config.yaml
d_model: 64
vocab_size: 2048
norm_place: "pre"
norm_eps: 1e-06
positions: "rope"
init: "normal"
init_std_up: 0.143
optimizer: "adam_atan2"
lr_mult_up: 1.2
beta1: 0.9
lr_head: 0.0149
decay_fraction: 0.342
decay_shape: "linear"
doc_mask: true
train_tokens: 86940000
Each number is 128 + 32 x the weight over its row's rms, rounded and kept within 0 to 255. Layers, rows and columns count from 0. Numbers have three digits each. The size before them is the row's rms in percent of the matrix's.

# up: layer 6 MLP up, 192x64, rms 0.219, rows 78-108, columns 0-63
# down: layer 6 MLP down (transposed), 192x64, rms 0.176, rows 78-108, columns 0-63
# gate: layer 6 MLP gate, 192x64, rms 0.214, rows 79-109, columns 0-63
up78 087:103147163159202131120108145113104161108151153114058099148125121085110138115124148130140155116144088187111095128161128116108115181155133097188072076173197095114073084137115109172171105087107137
down78 090:210105109148091075123159143086123150147138139110110152161135091163115180155083140101122250139125062142168152176127088131149126116162115152085130135121158114110150113122159075104097134140126125
gate79 084:146113119060118231130080194097129114118108162155101145181163134123124086125077139172182098056102148133120132134151131145128094206126162117150140124089124074120111119128145167147123134136112121
up79 086:198120119158181175095124069132111094113152119171120172102135085167159151170112128089158120144087137115135131164163112143173151160161124083152151044120078151093079136144152128064113139138109099
down79 085:081091130126111135150175188041060193098074083100122104174140144123116151126127158168127114092132159145082110126101106067098114119098098132112113191129137151135134095178140151091141085114120126
gate80 094:120151104063089101132079107090164151160171151109125105097047107180159129147161127130109160178121167075103090122118092191129191124110125121161143180172136144119085144144092063129134137135129126
up80 135:074133140178160124105155124119029076160149144140113071126162126143106106135098216144149129091152069146132120158159147051126115105110121133133162120114149077107124071129122180107107122102144114
down80 113:106144122066142120168077099107131184067131186141090104132135103161121104123141121094172116128143161144106102119101113127087112136114123155140149137153164156128129055160159009175142105155122087
gate81 096:086029157134119127145099063175118139153106108149156110106130136142069156132115143194120133086133164127103096160135084035169125105162140099171156151136101129137091149180153122159138148158126125
up81 089:131140099080091173122047176162133113132155168082123154184167087183140133136113101090102115173126144148133119061118127093123092081136106110120112213149126160153073167137113137109130169106109120
down81 091:094140148100154099175117090130123108071134162103174076139092101107134149090149098070154148140076059137086147110164108125083153149086159111117123113065105121123151112166112116093208122142172088
gate82 107:115129098129126113092064098137160052120134086105148139107154129126113136166157089147132180147091143114144141161115156101130138168150100111112146175119171149221170080139052109135124128183167079
up82 103:110149122110102120142128094106123117165088125116109160156098151175011142127165083154124135131107139114163155172168142143097130035173175134163125116130160100085136102126076130150078113111163160
down82 102:147118147143107134115153157129082084142086087120121090147146111158165096119080157145094057098130094079114092131083182173163168176099110167110170092166133139171130113114145159088156083163071161
gate83 104:145097125098139120151076160131148067173124156125133130115170098121171145145112079098134197144125161146184171112051057169093103115100121159101100095107126149090127105158158111192093086116134116
up83 103:176132120124105175168189111084131103127105098163181127108103154126100058108100114109121109143171136041106145114115115115086081141145155151147184155120187146150164123134098149069095135084177127
down83 102:120113179078077133108130052110113103189174131108083163145117117097095142133167124144151153118059130135060087107121138083108108130116098124178092125113097162118087138219134159140152140099130122
gate84 111:134081055154148113119081115112135134213193159142095147150151119169089133150101107151146106091161137141116126111153078076127072102126105164123145127129138142086125122161158029140142132113107177
up84 111:095110113107169144078112143129159126121157188186083147106211127098184129096109107170174086131165103149135142104068136202108106133146138119126148123100161096109102160126086130106075098173162140
down84 114:150082103113126095153113119117172143217137112148172077206167135148100142171144123139110146165135137183175168137129152100123100138140106080147168133088108073152106121112148131071065140127076143
gate85 104:112151074154113176115095116135116083095142128112123127067116105134130139128085189079174156091152175118104146159160127131145096158083095105083080175125206136161130121116035113118099112152125110
up85 103:114139159134130152081156103112096113117092144160163135141200063086119140089112152102172103169108100121118147161140182175133132198107159108144172089182165169107165113097148105156127175158183113
down85 105:085132144151110146098107114159107121150150123173112166120140169192134124075112114103122112021177128134158131134115080101075137127123129103177091130115190167091071181150147139187132154116118108
gate86 086:179157108074090143138069108145225092122109181128149069142136093075112145106113131146141101109153155145107152149118149110156071163122115122107122196120171104170145079103135108158117148179164139
up86 119:106114124199181134111112105102057103139140154165123133136209178132070153127105127168146128167187154112086102180125107159120160135139110054140158159139135140178134107123143168102093090094121127
down86 105:148152106062123166088015152068105142140153149082124156139171129106110087138103133125140133131130123124126120157079127119166188153118157115167131138131148120105163110148084028143172114141138145
gate87 090:097119126096170142178119079116126162177141147152077069114138065113104168085141165122182150107204179118101130165120100110117108137139169124108117136128187188096090098137150075144095130123136086
up87 118:096135180197125128097084150172127140097173133132166119109106115156136068115111143137087176140118096155155070152172081118098186148131097150144101099081089111133137064128144158085196106161146119
down87 106:154112198116182086145064122097095169149160112161149076105147101169119119083137134133138130128189160069095101161115123108173102099154109141133185113109156121130169074111204104126133166154150138
gate88 094:083107158147119114123094136169152123137156111084106090123161122108089097077147145122114185094132176083116098156152126146178124106124124125110099183134191145144054120162176066095170176083176114
up88 102:123163172105143131133068122109142181097153126145116151136089070135133170116141125108132115102116047100118130201141117152066172137095120158100169128127106107080112127052113110177058119112148090
down88 102:101154147112064112119079160125087144134136101079103152085103163131116099103145138120155146157142190124086096108142133099177122131088081124059120101150191208116089137171106165137148175143082132
gate89 095:105113111079162154135125127118171138149179107117064105088108108117071146121077081108103209126110207100125087124141124153110125098096149095132175187154169113101093083092169120132108126099164120
up89 096:107140154136166086124127064075080046130099073130148074098148176114097202089128123114083140125115099150126113134137176099130187145098112091164127110098108130149139129120098122102113122185089175
down89 097:167060078112159166168084123122137172134145189084108101146159074131108106131133168198112203155110119113104163147119094135164071111131132082087139100110080108106151131150146109136110174098099115
gate90 106:138170152092091057104137088067173138108141068162131161099177137108116118147169093102097150150171119131155138135113101149162120071149111146122137142150146143213129109122156038120142078135103118
up90 108:087094139101133116128191103097132105147118150035133125126102088167062191171104144117185129102107130156115108101140113109191167143122169177163119144098140123158170155122113107129115067073115110
down90 109:132154070131129143144150139130116140111127123123155089118096126106121082082125101107110187177080092136179125163145157131175083116151059096154150112071143151164146152212148105150162189154103181
gate91 103:131112174115130087103093119152146153097155092146086199072158181086120156104140103103146029116165160117117112113117163136148128131087131150136177174167150175135104132167110053144104139131156110
up91 098:095110076114084150143122145130175128112123160153056130133082147145155171154128175096132008082184157102180154162160165150107119141116141145134115137128134147062132145120100128089167123150127140
down91 103:151110144178122161167118116134114082180132163116167132112164170139183146094156144096131148182119150191151143142124141139169107103163139146140125119143064050176114141052128173121180126095095093
gate92 095:131076127096137150082087123142158163155087175073075108117110162123182146107095153143177138144088109118173106075111133142153089126094148118127108126115127160072153172110093090146136086115173217
up92 094:127133132096154063215162044083109155095158071066165106108085156108140137134122156141156105134111159114155157132143118127172091127118130169136196128153172134153160099151138115142145130142106185
down92 095:159141139144131148118089083126120092188163161118062103116109160145094141096126100143126161168170079118094090081068100081105100192129118174155113152138086127127132221146143165131106102113119161
gate93 106:073112108142112133152115122076192111132154112127152068160140043101120115174132125112117191169145156122120153181134063140085189142154132103098119097072143108114136100162154061098133132106123118
up93 104:135104089127110094102123107159149154183153143176123167099186093097130123114131158139095158118140137136098074140124141114103121115131110124083048117116085153199140198083112103062115047125132136
down93 105:126191150089089139154120112136084085070109134160180105079135158093177044145141115135145128094155148123156146047161084165165137070112122145148133088098104156183099130124128157135132147160140118
gate94 099:119125067118131159164099141142132160138086192071168117093098100143115130126132072090112130075163037094134124106112091130108152152161063133119185144170102109138135106167086110179107101114140103
up94 095:110179150112121128150038127086124133133079120065107143071101113149142149127132166103112159073116117078125150090142100178187131173154148140160121124192079087125125149139122142155170089101119182
down94 096:131102180161137118114188136161136161106163130105104100150155162114071170151097161122110152142121195155115132184093127061055155161102110150170105082101081137120101107096092163138142127155104182
gate95 105:085108087148133140077125180169162133118191114067102114160217149161133122150127108053125144102096115102126180143103102156171087059084096099137132153133132084144110115107117089144130123123109154
up95 094:078146106155124102081137113100135157081155127110177129173099148151115147095105130084116162073131099140115121166135071126116157087069147134111162159085129092115206134163157105109112086100179206
down95 094:090059138111154106165128105199143079099136125114110143115183150154106114167148122118075104148126111080096139104094177141101141100161130167148110112136132053157121153079200150135066121176104112
gate96 102:128139182116127136109148036081119083146132133118182162088141131160137133100161093166139138131150112139097145129062124111107136138136112127104184153122184121102142153164098103092063197165136057
up96 101:138148071125110112135147134139087096135154074129125119164149173132021117151125114178129181076118153079127108134091074112141144126136165145153056117088112092136179091168140143131174099085129118
down96 103:164080113093108128143117136159112139178108130057132095135125123104088149163201154086088158185104143154114182134066093155098159162063165142112187113165148123140133096103154105082128113163129149
gate97 103:137168134050095116124136066056150099134109132147137120122132072192105095116140139087139195129194157115102135105123150066149143149140146175168178181156102172103092119119139133127102160110130114
up97 096:151030122141107102101094167129098148112082118133158145098098107094115115140134150115141124118137134129184127186129148166097062102138103059076091133114134145157123116095081154079082079142191146
down97 094:128180101125117116107135117148142153131159150188097137080104101070114161138125152071156090085192087079145121106141131126128142143170155159125168123121139015143136138125112066165153115090089150
gate98 085:175068034125118114148133128123086105125125112165098128073173166146149105062150110146103118118125103103105166140176171174120120125103076130154145120104190161083126128110068155096188133113126140
up98 081:149147113097162125054106167102091103079153124091181143218112106076147060136137069094113138121101106081133143103144137135124063093149114100127064120128141124117147182093113115126103113102120109
down98 082:145116129156175082138097087110180110099159096143063074116080086095114081160128096082075127159146141086145062165137110061110107103127137139138093108121170097134106149094126163180166133147100122
gate99 104:099091192156121117129116146120183139168131150127110086067061083163133148054139137177144179156124135146136114086130084149050112153155133118142139085164179139115091090167125097131129159152134099
up99 105:171065106109127088080116137110169154176140159120113107108095065119136111161120138174138180176086169160143164097074134135147151165097151047086101085167105150118117163153134123130171129160161112
down99 103:164117130140160113121129100129159142155161195196095170170127135102173106128174116171099136139135096165153117123159113105060154166124170153127150144209115111163111106080119189122108169164171167
gate100 108:121125111102112108119074100118160118177145088182112151138121169158163122159168169102108088179190164142152144183190115087152147106088070207119139142119159136113126185137155090165125149120126160
up100 100:092124184133147175163085141120155119108150144056116145144047122122153112131103093121118133107188116141142145084165120148111131093161106061143200133126101102144159139104136115105061135081195159
down100 100:119139117171136153137084097114159099165151126159122087105162107103087139081099097164132115086081158129113151092108157136131114105118164181092105072148160098110123160154024107093139073083181146
gate101 100:158132131142107098160119103070116100146121128141158092136085111119102122121164101090179153114084122192154149169076149177118119124120051197149213150084126138094145134137168075129142143162143095
up101 100:135069137157160186148151128134117138091137095199173124097137112082106163088133146141147154087143084094085083163086191090122066080164081124112140092150169141105128147078132132113169141128158123
down101 096:189126167144114147136159062115078145068101121121108138158124162116094162145191173160100199174099081131140121090121119179141061112153132154143153141113127140174162139138067082143125163149149136
gate102 098:171127104126101211101064093112145069132128152121176103121116086164056101146107156158135142107106158117094139147075084109140170153156152159089122166107162125125149058156124181114154143134156095
up102 096:041087135120199139184094182027084191151105127130098106128092147082102139164117146153115110147148101122145152138086177130153127155111133144146184164100150115131156159118113133141145112133129114
down102 094:170116142055093151037055120140156136110128151168125122153181115072141132145106158124107100112128127114078117124129106128127124141131125145119095131143099148181115087123155255136102140120134114
gate103 103:120147141072078093205121134088144067151125113082147162106091203147150139136174113095132173169150147093164141128153175088120175156143138125132188158160100127097125134095155096148091124118174098
up103 098:179149138151140090096135149059104141175153170159127084092189110115113147162135122105153121140161089098201114182087135099124100099117159083126112113121076091115146101138090132122111037164152136
down103 098:196132124123108111160135056135117165074109160140142143169141078120154186124146102128153159131147144140101114187175121127128132201161140116091106171152086150157151127159143159150194170196136098
gate104 107:198127124096100073121125117130165172136140131106145075066090074078175126110168125144128102170149159118137100155122127143119085161127060114091122153189137096083085100148073078155136145166124122
up104 119:155095111134131118124102119128130107138158065066093109118165169168152108115181154150136195091119178117068166117104235099117126192127173137118130141094121144153165126134140120125157158179138149
down104 120:099159117126116059134160169190153088101102129149151073111133126106123094123153118153170149054119091147106101137113102129157122206138087121128142137191158155116120132114046130114146153134112050
gate105 103:106102133101134058112103116149132083179135130084086109128143064131136084103144153129132167154123145114162073149125132087163121153127093088135159118115122106103147173071080075208094175124189118
up105 099:148105131130113135145121140155114091156124116200177120178095054093106144157124119118142147094103170077205108141092129122111147065069095099076080173154169145101158093137166110135099131152128115
down105 103:129112162159142126056147121094123165090180155126109126150069079149196172145186110160154155144162140107166109178099075117194093113100159077125129168142118149108147125112171092141114091106161134
gate106 102:146111090110112121116102081083099054152117117080138100103169094167102094167125136151166108139130190084076115160108164154109050145159114162098076148110157181175170108144125145122127144153143091
up106 097:164137131110121142126118076116176112148130181147133127184127204149129110133149184135080131074076095103106149151095151161122105111138147161116115113147082151186153122246168102133141117141116107
down106 101:150108078144146113183170125065142152117132116113146091168141085081105071134119143121136126098094065145150171148113137144080179150135128157118153093164112051089125135139111069055135092140148090
gate107 091:171096111166059130121060097105149136154135135095093101135182108106120147120075223114143126142190161097099103157136091148104131148157144108087126187209129089128137116152118153121152141099131120
up107 094:164074165114068171155075114109165157183123142074121137128123110104173111124120177105141104167148137145115111123100086151085079138189171096112115127220123168133116157152163143144111177114145100
down107 088:164090084162094150068129107161122107133129077144129157172191162118183120164106134160087157081120091104143173187110154114126112120114180114139132104109072149093124136112110227129156143132127094
gate108 106:133072134090097136161108121085131092123174140116142072120038129106118153136126164075100158160165166141116151129162171086116089084148088142128128142145163185097047140176084116134109117151147149
up108 103:152105181156160154108141129098118117053131112116191117139089162132114124121119130127128169083170154101136096104179081080118148107111113144069142116096192143147175075136186145104139046138144156
down108 105:138085133137136131130114121131112125145104142106108131108096167240073124109082159132108151182136157160151116125185128142041107106160112095118137108071145172093093150136165209109119123113106137
gate109 092:072190105111128079150133101134163083099145121163081137101089139089074096163088114134130116167109118152081144138088140083126182176066106172086145155138172088149188141132120123098159139155163125